config.toml
n_layer = 16
d_model = 192
bias = "none"
parallel_block = false
init_std_o = 0.00637
lr_head = 0.00726
warmup_steps = 200
dataset = "wikipedia_en"
Each number is 128 + 32 x the weight over its row's rms, rounded and kept within 0 to 255. Layers, rows and columns count from 0. The size above them is the row's rms in percent of the matrix's.

# layer 7 attention query, 192x192, rms 0.267, rows 156-159, columns 96-191
size [ 98  88  84  95]
[[108 122 119 130 156 137  98 128 171 122 110 123 132 132 139 134 143 154 138 157 115 102 118  74 102 181 121 155 119  59 100 146  66 131 127 118 150 118 150  82 145 150 206 127 102 112 116 131 165 119 142 131 202 196 144 156 152 126 127 194 152 139 150  95 152 109 212 153 158 123 105  83 129 134 125 137 130 120 140  89 126 119 153 129 129  86 168 123 162  38  99  71  89  89 145  99]
 [127  91  72 147 145 118 125 119 110 175 119 120  79 153 144 156 100 107 160 109 132  70 146 165 171 151 148 120 167 159 127 148 109 126  80 153 114 116  56 107 138 213 146 173 162  65 121  93 177 146 147 118 152 147 155  96  93  94 110 124 105 126 183 152 146  74 182 132 147 103 113 103  86 104 177 127  80 114  99 145 118  80 186 155 155  84 179 107  67  74 100 143 102  96 140 141]
 [ 99 146 131 122  52 105 198  89 135 134 127  92 110 151 113 135 118 128 122 145 113 126 148 147  82  67 164 121 111 100 153  46 123  99 162 127 100 135 153 136 217 116  85 169 160 155 118 109 136 128 181 109  73 144 112 184 122 114 130 107 149 217 121 151 133 121  93 125 102 102  95 118 134 171 137 131 101 100 134  57 155 129 166 135 135 129 129 131 156 124 124 149 231 133 137 121]
 [120 165 168 186 162 150 136  63 130 164  91 212  79 120 115  88 112 148 141 142  71 199 143  93 191 132  89 117 144 105 133 140 109 105 160 114 174 127  95 158  96 180 151 104 103 107  84  78  86 149 152 188 107 139  71 158 128  94 183 186 133  84 150 125 134 112 135 141 125 124 123 103 131 131 117 183 125 134 100 109 151 109 160 143 138 121 134 143  92 154 120 107  81 102  93 132]]
# layer 7 attention key, 192x192, rms 0.258, rows 156-159, columns 96-191
size [108  97  99  87]
[[133 121 151 129 171 154 126 125 216  92  87 109 136  80 156 148  89  81 183  91 151 114 127 152 116 190 140  85  86 124 108 141 158 177 112  59  70 140  96 149 141 121 170 169 143  78 152 114  91 162 118 156 181 127 177 165 132 130  71 168 163 135 144 109 109 147 146 136 125 114 130 143 138 114 173 109 125 143 171 101 132 114  87 117 139 124 183 108 169 158 135 120 120  95 141 138]
 [132 114  72 158 132 154 113 112 105 148 102 152 111 192 207 129  63 104 139 141 133 109 150 117 161 165 135  79 115 153 177 133 131  60 149 171 141  97 116 104  58 154 135 142 141 128 128 121 150 114  66  87 166 121 119 107 118 173 179 162  96  93 123 143 118  73 188 140 102 128 131 118 126  96 191 133 104 121 113 124 156  78 143 142 108  69 192 146 120 144 150  65 156 160 101 188]
 [184  66  97 131 115 140 143  75  66 131  97  80 157  97  98 132 111  96  78 146 134  86 184  91  89 131 125  96 108 149 131  78  89 145 133 135  62 113 160  93 124 187 163  91  89  94  90 135  68 135 135  34 135 136 161 118 131 105 123 135 150 140 149 119 121 170 147 168 132 137 129 100 143 101 143 175 126 114 145 122 150 177 128 123  96 116 136 175 144 102 135  83 165 153 183  82]
 [118 153  92 156 137 177 160  34 142 131 140  90 124 181 118  95 149 162  58 196 135 164 204 120 173  88 131 125 143 146 109 131 156  93 116  70 144 149 137 125 120 123  82 145 101  66 167  74  98 134  97 199 111 141 134  91 136  99 200 155  65 111 124  78 128 106 137  89 173 119 120 147  91 111 107 192 186 130 138 121 148 125 196 138 135 154 102  92 133  98 160 102  91 137 119  79]]
# layer 7 attention value, 192x192, rms 0.261, rows 128-140, columns 96-191
size [ 88  90 104  93  88  80  96  77  83  89  85  90 100]
[[121  81 152 115  70 146 183 126  90  93 177 153 141 145 137 132 125 124  92  85  90 141 128 113 130 148 168 144  92 138 162  99 111  69 152 113 161 136 130 124 107  84 185 144 182 128 101 168 135 152 120 155 154 134 117 149 125  96  64 128 121 158 112 168  39 174 117 118 133  63 188  85 111  74  87 148 167 104 126 125 111 134 107 134 119 131  73 127 113 153 137 126  56 109 124  93]
 [168 149 183 129 116 137 150 105 126 157 125  66 145 141 132  74 106 174 112 165 125 143 150 128 151 121  94 108 132  81 138 120 108 108 148 146 128 139  88 162 119  91 157 159 146 184 125 139 194 100 144 176  81  94 172 139 196  93 199 169 108 119 116 143 101 105 105 106 102 148 136 121  76 127 106 102 145  85 144  84 143 109 187 133 101  76 161 149 169 139 129 182 101 134 165  93]
 [147 131 126 131 135 115 142  94 192 119 133 171 168 149 120 147 101 127 137  54 104 146  86  88 113 107  86 161  86  91 171 147  88 103 156  55 133  96 151 134  74  92 139 131 146 126 117 169  93 104 124 115 193 109 130 204 154 181  81 163 102 148  67 157  67 160 138  90  88  82 142  65  53 142  90 119 144 140  60 149 124 155  86 107 145 128 135  70 159 166 112 175 136  69  81 162]
 [115 144  43 108 103 174 140 132  84  60 143  92 156 144 136 165 138 187 147 138 126 113 111  87 134 132 186  91 137 153  80 148 172 132 154 114 110 139  49 124 122 149 126 147 146  88 137 136 154 148 148 118 117 128  90 133 182 140 131  63 175  61 106  90 186 128 147 102  98  78 178 101 102  86 121 160 142 115 134 135  97 102 193 124 122 182  70 123 141 109 141 118 131 156 176  97]
 [131 112 106 185 125 132 154 103 101  68 119  84 144 126  61 151  98 167 150  84 159 152  88 116 118 193 159 145 112 106 150 126 174 112 180 101 111 123 120 114  39 129 125 111 169  87 126 149 124 137 198 115  92  91 139 159 188 139 157 135 188 133  40 161 117 158 140 118  81  90 182 149  94 121 129 121  97 151 227 135 121 177  86 127 163  96  82  81 149 207 124 148 142 116 145  90]
 [153  70 125 134 123 103  83 155 149 130 142 154 145 140  59 171  97  77 123 120 119 127 109 151  93 171 115  97 144 141 176 105 173 148 112  88 107 150 117 128  85 103 153 127 130 143 104 179 140 122 148 105  69 156 140  93 140 110 161  82 170 157  82 148  93 101 123 127 100  69 148 149  53 141 153 204 154  90 167 137 113 165  29 159 170 131 116 118 137 177 171 129 127 101 182 138]
 [ 91  53  95 132 195 100 115 135 139 116 123 124 113 117  87  94 153 165 174 135  98 116 130 117 180 119  85  94 167 202 123 145  95 156 190 120 119 116 202 105 178 130 138 177 106 155 131 173 147 137 218 118 105 116 136 142 108  97 114 136 122 120 123 127 172 146 119 154 121 139  83 132 129 139 140 158  95 135 202 115  68 128 155  39 113 118 164 199 138 145 157 153  77  78 137 100]
 [132 103 124 144 168 158 180 108 114 103 199 103  74 108 121  43  72  69 111  92  90 163 145 157 119  84 132 134 100  97 130 141 159 120 112 184 123  69 136 126 208  67  86 107 179 139 154 113  70 108 137 114 187 109 149 120 116  99 118 122 110 145  55 161 131 109 132 100 151 129 149 142 162 216 176 160 132 159 169 127  88 100 104 133 147 123 112 142 146 101 191 111 169 160 116 113]
 [113 149 185 159  79 156 126 151 150 100  40 149 117 124  98 145 109 134 153 139 135 155  94  65  96 133 116 126 136 130 132 136 166 139 124 132 142 141 169 170 107  83 109 175  80 142 151 146 145 142 150 142  92 174 172 115 157 126 141 128 101 134 137 174 159 144 101 137 141  75 149 125 102 123  99 214 118  72 195 127  57 155 128 181 178  64  89 140 151  98 123 108 131 150 126 125]
 [140 124 154 152  74 153 188  89  99 116 129 122  99 137 163 129 129  65 126 144  94 132 168 111  87 106 116 107  47 129 154 136 210 139 161  79 127 102  79 111 130 120 121  89 119 149  99  99 179 149 134 157 158  86  71 170 119 149 129  96 132  88 154 137 110  73 164 101 129 102 109 112 106  84 120 113 132 158  99 142 174 146 140 185 171 180 117 116 120 175  51 101 111 163 117  94]
 [193 107 136 104 115  89 163 133 175 134 128 125 162  87 100 150 139 137 112  56 170 166 136 118 106  78  97  91 171 172 110 113  99 175  54 158 160 114 150 107  60 155 168 132 145 132 159 145 153 165 118 120 151  75 108 155 172 153  99 148 124 128 110 131 121 126 159 174 133 140 115 135  75 105 111 163 170  81 101 130 106 202 207 134 101  80  83  84 109 140 101 123 132  69 145 162]
 [138 109 120 158 115 124 191 183 160 136 188 112  81 130  97 112 154 137 149  96 129 130 153 132 143 158  93 119  67  81 117 118 165 118 163  93 126 162 153 170 157  89 153  97 174 137 141 147 134  88 144 157 186 153 132 119 163 155 127 123 139 145 110 190 105 121 170  86 134  93 172 125  66 159 118 129 139 159 108 138 166 114 111 111 123 164 160 124 149 189 130  92 154  64  79 154]
 [174 135 159 158 120 124 146 106 141 218 124 105 116 100 154  80 145 201 152  85 130 178 163 155 141 137 116 126 103 139 111  80  93 147 149 103 160 113 171 174 138 162 172  94 113  55 157 110  75  74 125 148 136  71 153 155  94 198  90 115 131 102 182 169 125 117 126 134 138  88 118 148 126 156 125 163 116 147 164  77 184  90 158 135 117 134 171 103 135 171  49  82 118 131 114 140]]
# layer 7 attention output (transposed), 192x192, rms 0.216, rows 128-139, columns 96-191
size [ 93 109 114 100  98  90 103  90 101  99  95 102]
[[161 183 187 119 132 154  76  97 150 142 176 133 111 146 123 101 104 115 119 199 145 102 102 158 138  61 121  86 122  97 144 130 144 119 138 110 134 167  94 106 181 153 103 123 109 130 119  67 134 118 121 137 133  80  80 128  85 218 133 147 139 141 151 109 178 119 201 118 116 177 121 148  80 192 127 104  82 102 201 137 119 208 108 113 124 152 207 126 189  88 113 143 171  97 119 161]
 [ 81 125 117 165 160 178 102 116 133 130 148 146 134  91 100 134 109  79 190 119 157  65 117 152  70 148 176 171 118 159 116 112  99 170 168 150  94 138 120  99 170  82 112  79 133 105 138 104 105 180 121 147 185 145  98 125  84 109  93 151 132 121 144 106 121 101 161  63 116  85 137 133 150 152 131 102  88 163  83 140 108 147  70 166 118 106 120 153  90 121 145  44 171 131 109 146]
 [187  87  95  86  64 153 115 155 118 138 115 119 182 105 104 179 153 124 105 138 165 131  73 135 123 169 153 120 109  91 159 103 106 176  88 145 135 136  78 150 149 105  98  84 135  84 130 104 167 163 139  89 107 137 128 110 110 112 146  62 109 130 142 168 119 143 121 138 154 161 191 162 112 124 100 101 124 143 140 174 123 106 152 142 129 129 204 103 132  88 157 102 132 142 142 123]
 [137 130 201 176 113  80 136 175 202 136 126  86  75 136 117 112 110 135 158 135  94 171 146 145 166 115  88 152 184 108 124 104  30 125 144 156 152 112 162 142 113 150 139 129  72 197  79 152  75  79 144 149  85 150  96 120  83 108 106 207 160 111 141 196 131 143 194 106 133 177 152  87 118 116 119 153 124 184 124  71 172 121  76 124 114  98 169 125 128 128  82 153 132 125 128 141]
 [137 149 154  73 140 121  89 129  97 113 121 125 137  99 175 145  86  80  83 166 130 122 186 168 151 153 133 159 173 151 124  88  72 155 114 103 146  75 124 192  99 160 104 156 122 155 113 120 164 119 144 123 115 147  88  99 101 176 114 141 180 158 173 144 110 104 144 143 114 143 126  96 112  70 138 150 101 106  92 134 119  95 143 119  89 187 160 117 164  95 109  93 154 137 102 123]
 [133 188 177  86  46 163 193 151 124  89 104  94 125  68 203 138 147 129 139 162 133  90 154 110 107 126 206 121 120 100 121 129  99 116  93 176 173  75 192  96 107  66  97 175 137 161 172 133 177 129 146 125 154  92 108 113 157 176 118 151 141 175 156 146 102 148 186 169 119 199 138 121 137  94  84 122  52 191 129 151 114  98 139 150 116 104 121 198 156 186  83  70 122 170 109 127]
 [169 168 157 111 103 159 130 106  92 108 117 118 120 151 144 123  64 125 117 148 132 120 130 116 138 146 175  65 171 139 111 180 158  93  89 173  59 139  75  93  92 154  64 111  95 141 171 107 146 128 118 142 129 173 107 126 144  97 151 194  87 110 183  83 105 127 155  89 159 121 127  91  78 153 149 136 117 120  98 153 133 129 146 195  79 153  69 127 155 134 143 202 156 135  71 197]
 [ 95 220 122 113  93 170 155 102  89 127 111 164 177 150  94 109 148 167 180 143 135 112 145 109 121 168 157  68 143  98  73 132 109 120 109 119 181 190 138 147  71 172  65 103  92 149 137 159 162 161 125 189 129 167  73 174  89 135 107 119 106 132 169 150 107  97  96  97 158 121 122 155 165 122 122  78  68  91 119 194 208 132 159 145 112 112  65  95 198 146 100 149  91 162 155 127]
 [187 122 116 137  89  96 114  71  43 158 167  98 130 110  92 155 100 102 120 136  87 124 183 198 126  99 148 149 151 131 151 151  88 104 148 195 234 117 130  88 148 174 142  87 150 133 105 135 136  97  99 124  82 148  96 133  59 137 164 196 183 156 132  75  53 119 102 118  97 156 213 116 154 139 170  89 155 121  84 146 164 172 121  78 111 162 142 131 163 161 115 131 124  99 150 136]
 [115 137 160  86 154 186 123 166 167 100 148 134 120  76  85 233 115 137 126 107 153 119 150 142 110 115  87 165 108  82  85 129 107 144 114 130 176 192  79 146 192 160 195 152 153 107 140 123 112 133 158 108 118 138 124  97 120 158  80 109 148 108 127 135 153 176  99 149 126 128 104 111 123 137 169 145 138  68 151  53 178  72 121  71 129 101  89 107  87  95 118 140 121 124 115 134]
 [135 120 105 144 131 192  84  99 133  78 123  89 123 110 124 156 130  91 137 117 134  93  84 185 156 137 160 150 127 117 114 135 137 161 198 113 126  92 130 144 141 132 120 142 145  98 121  88 127  76  79  77 100 149 140 121 171 101 141 115 101  79 154  93 158 162 155 152 206 145 148 138  87 106 130 118 100 151 181  93 111 181 161 119 123  93 202 133 116 151 182  97 162 156  69 163]
 [202 132 142 105  88 151 139 144 119 110 114 121 193 182 158 174  49 161 117  94 150 120 100 130 160  91 132 145 116 184 130 120 107 107 107  57 131 134  79  63  66 140  87 142 165 156  90 159 184 180 107 185 116 114 161 112 107 135 110 128 129  52 145 127 142 121 146 127 153 137  85 118 161  98 176 131  79  80 127  89 145 131 121 163 111 166 108  78 148 132  77 164 107 161 158 160]]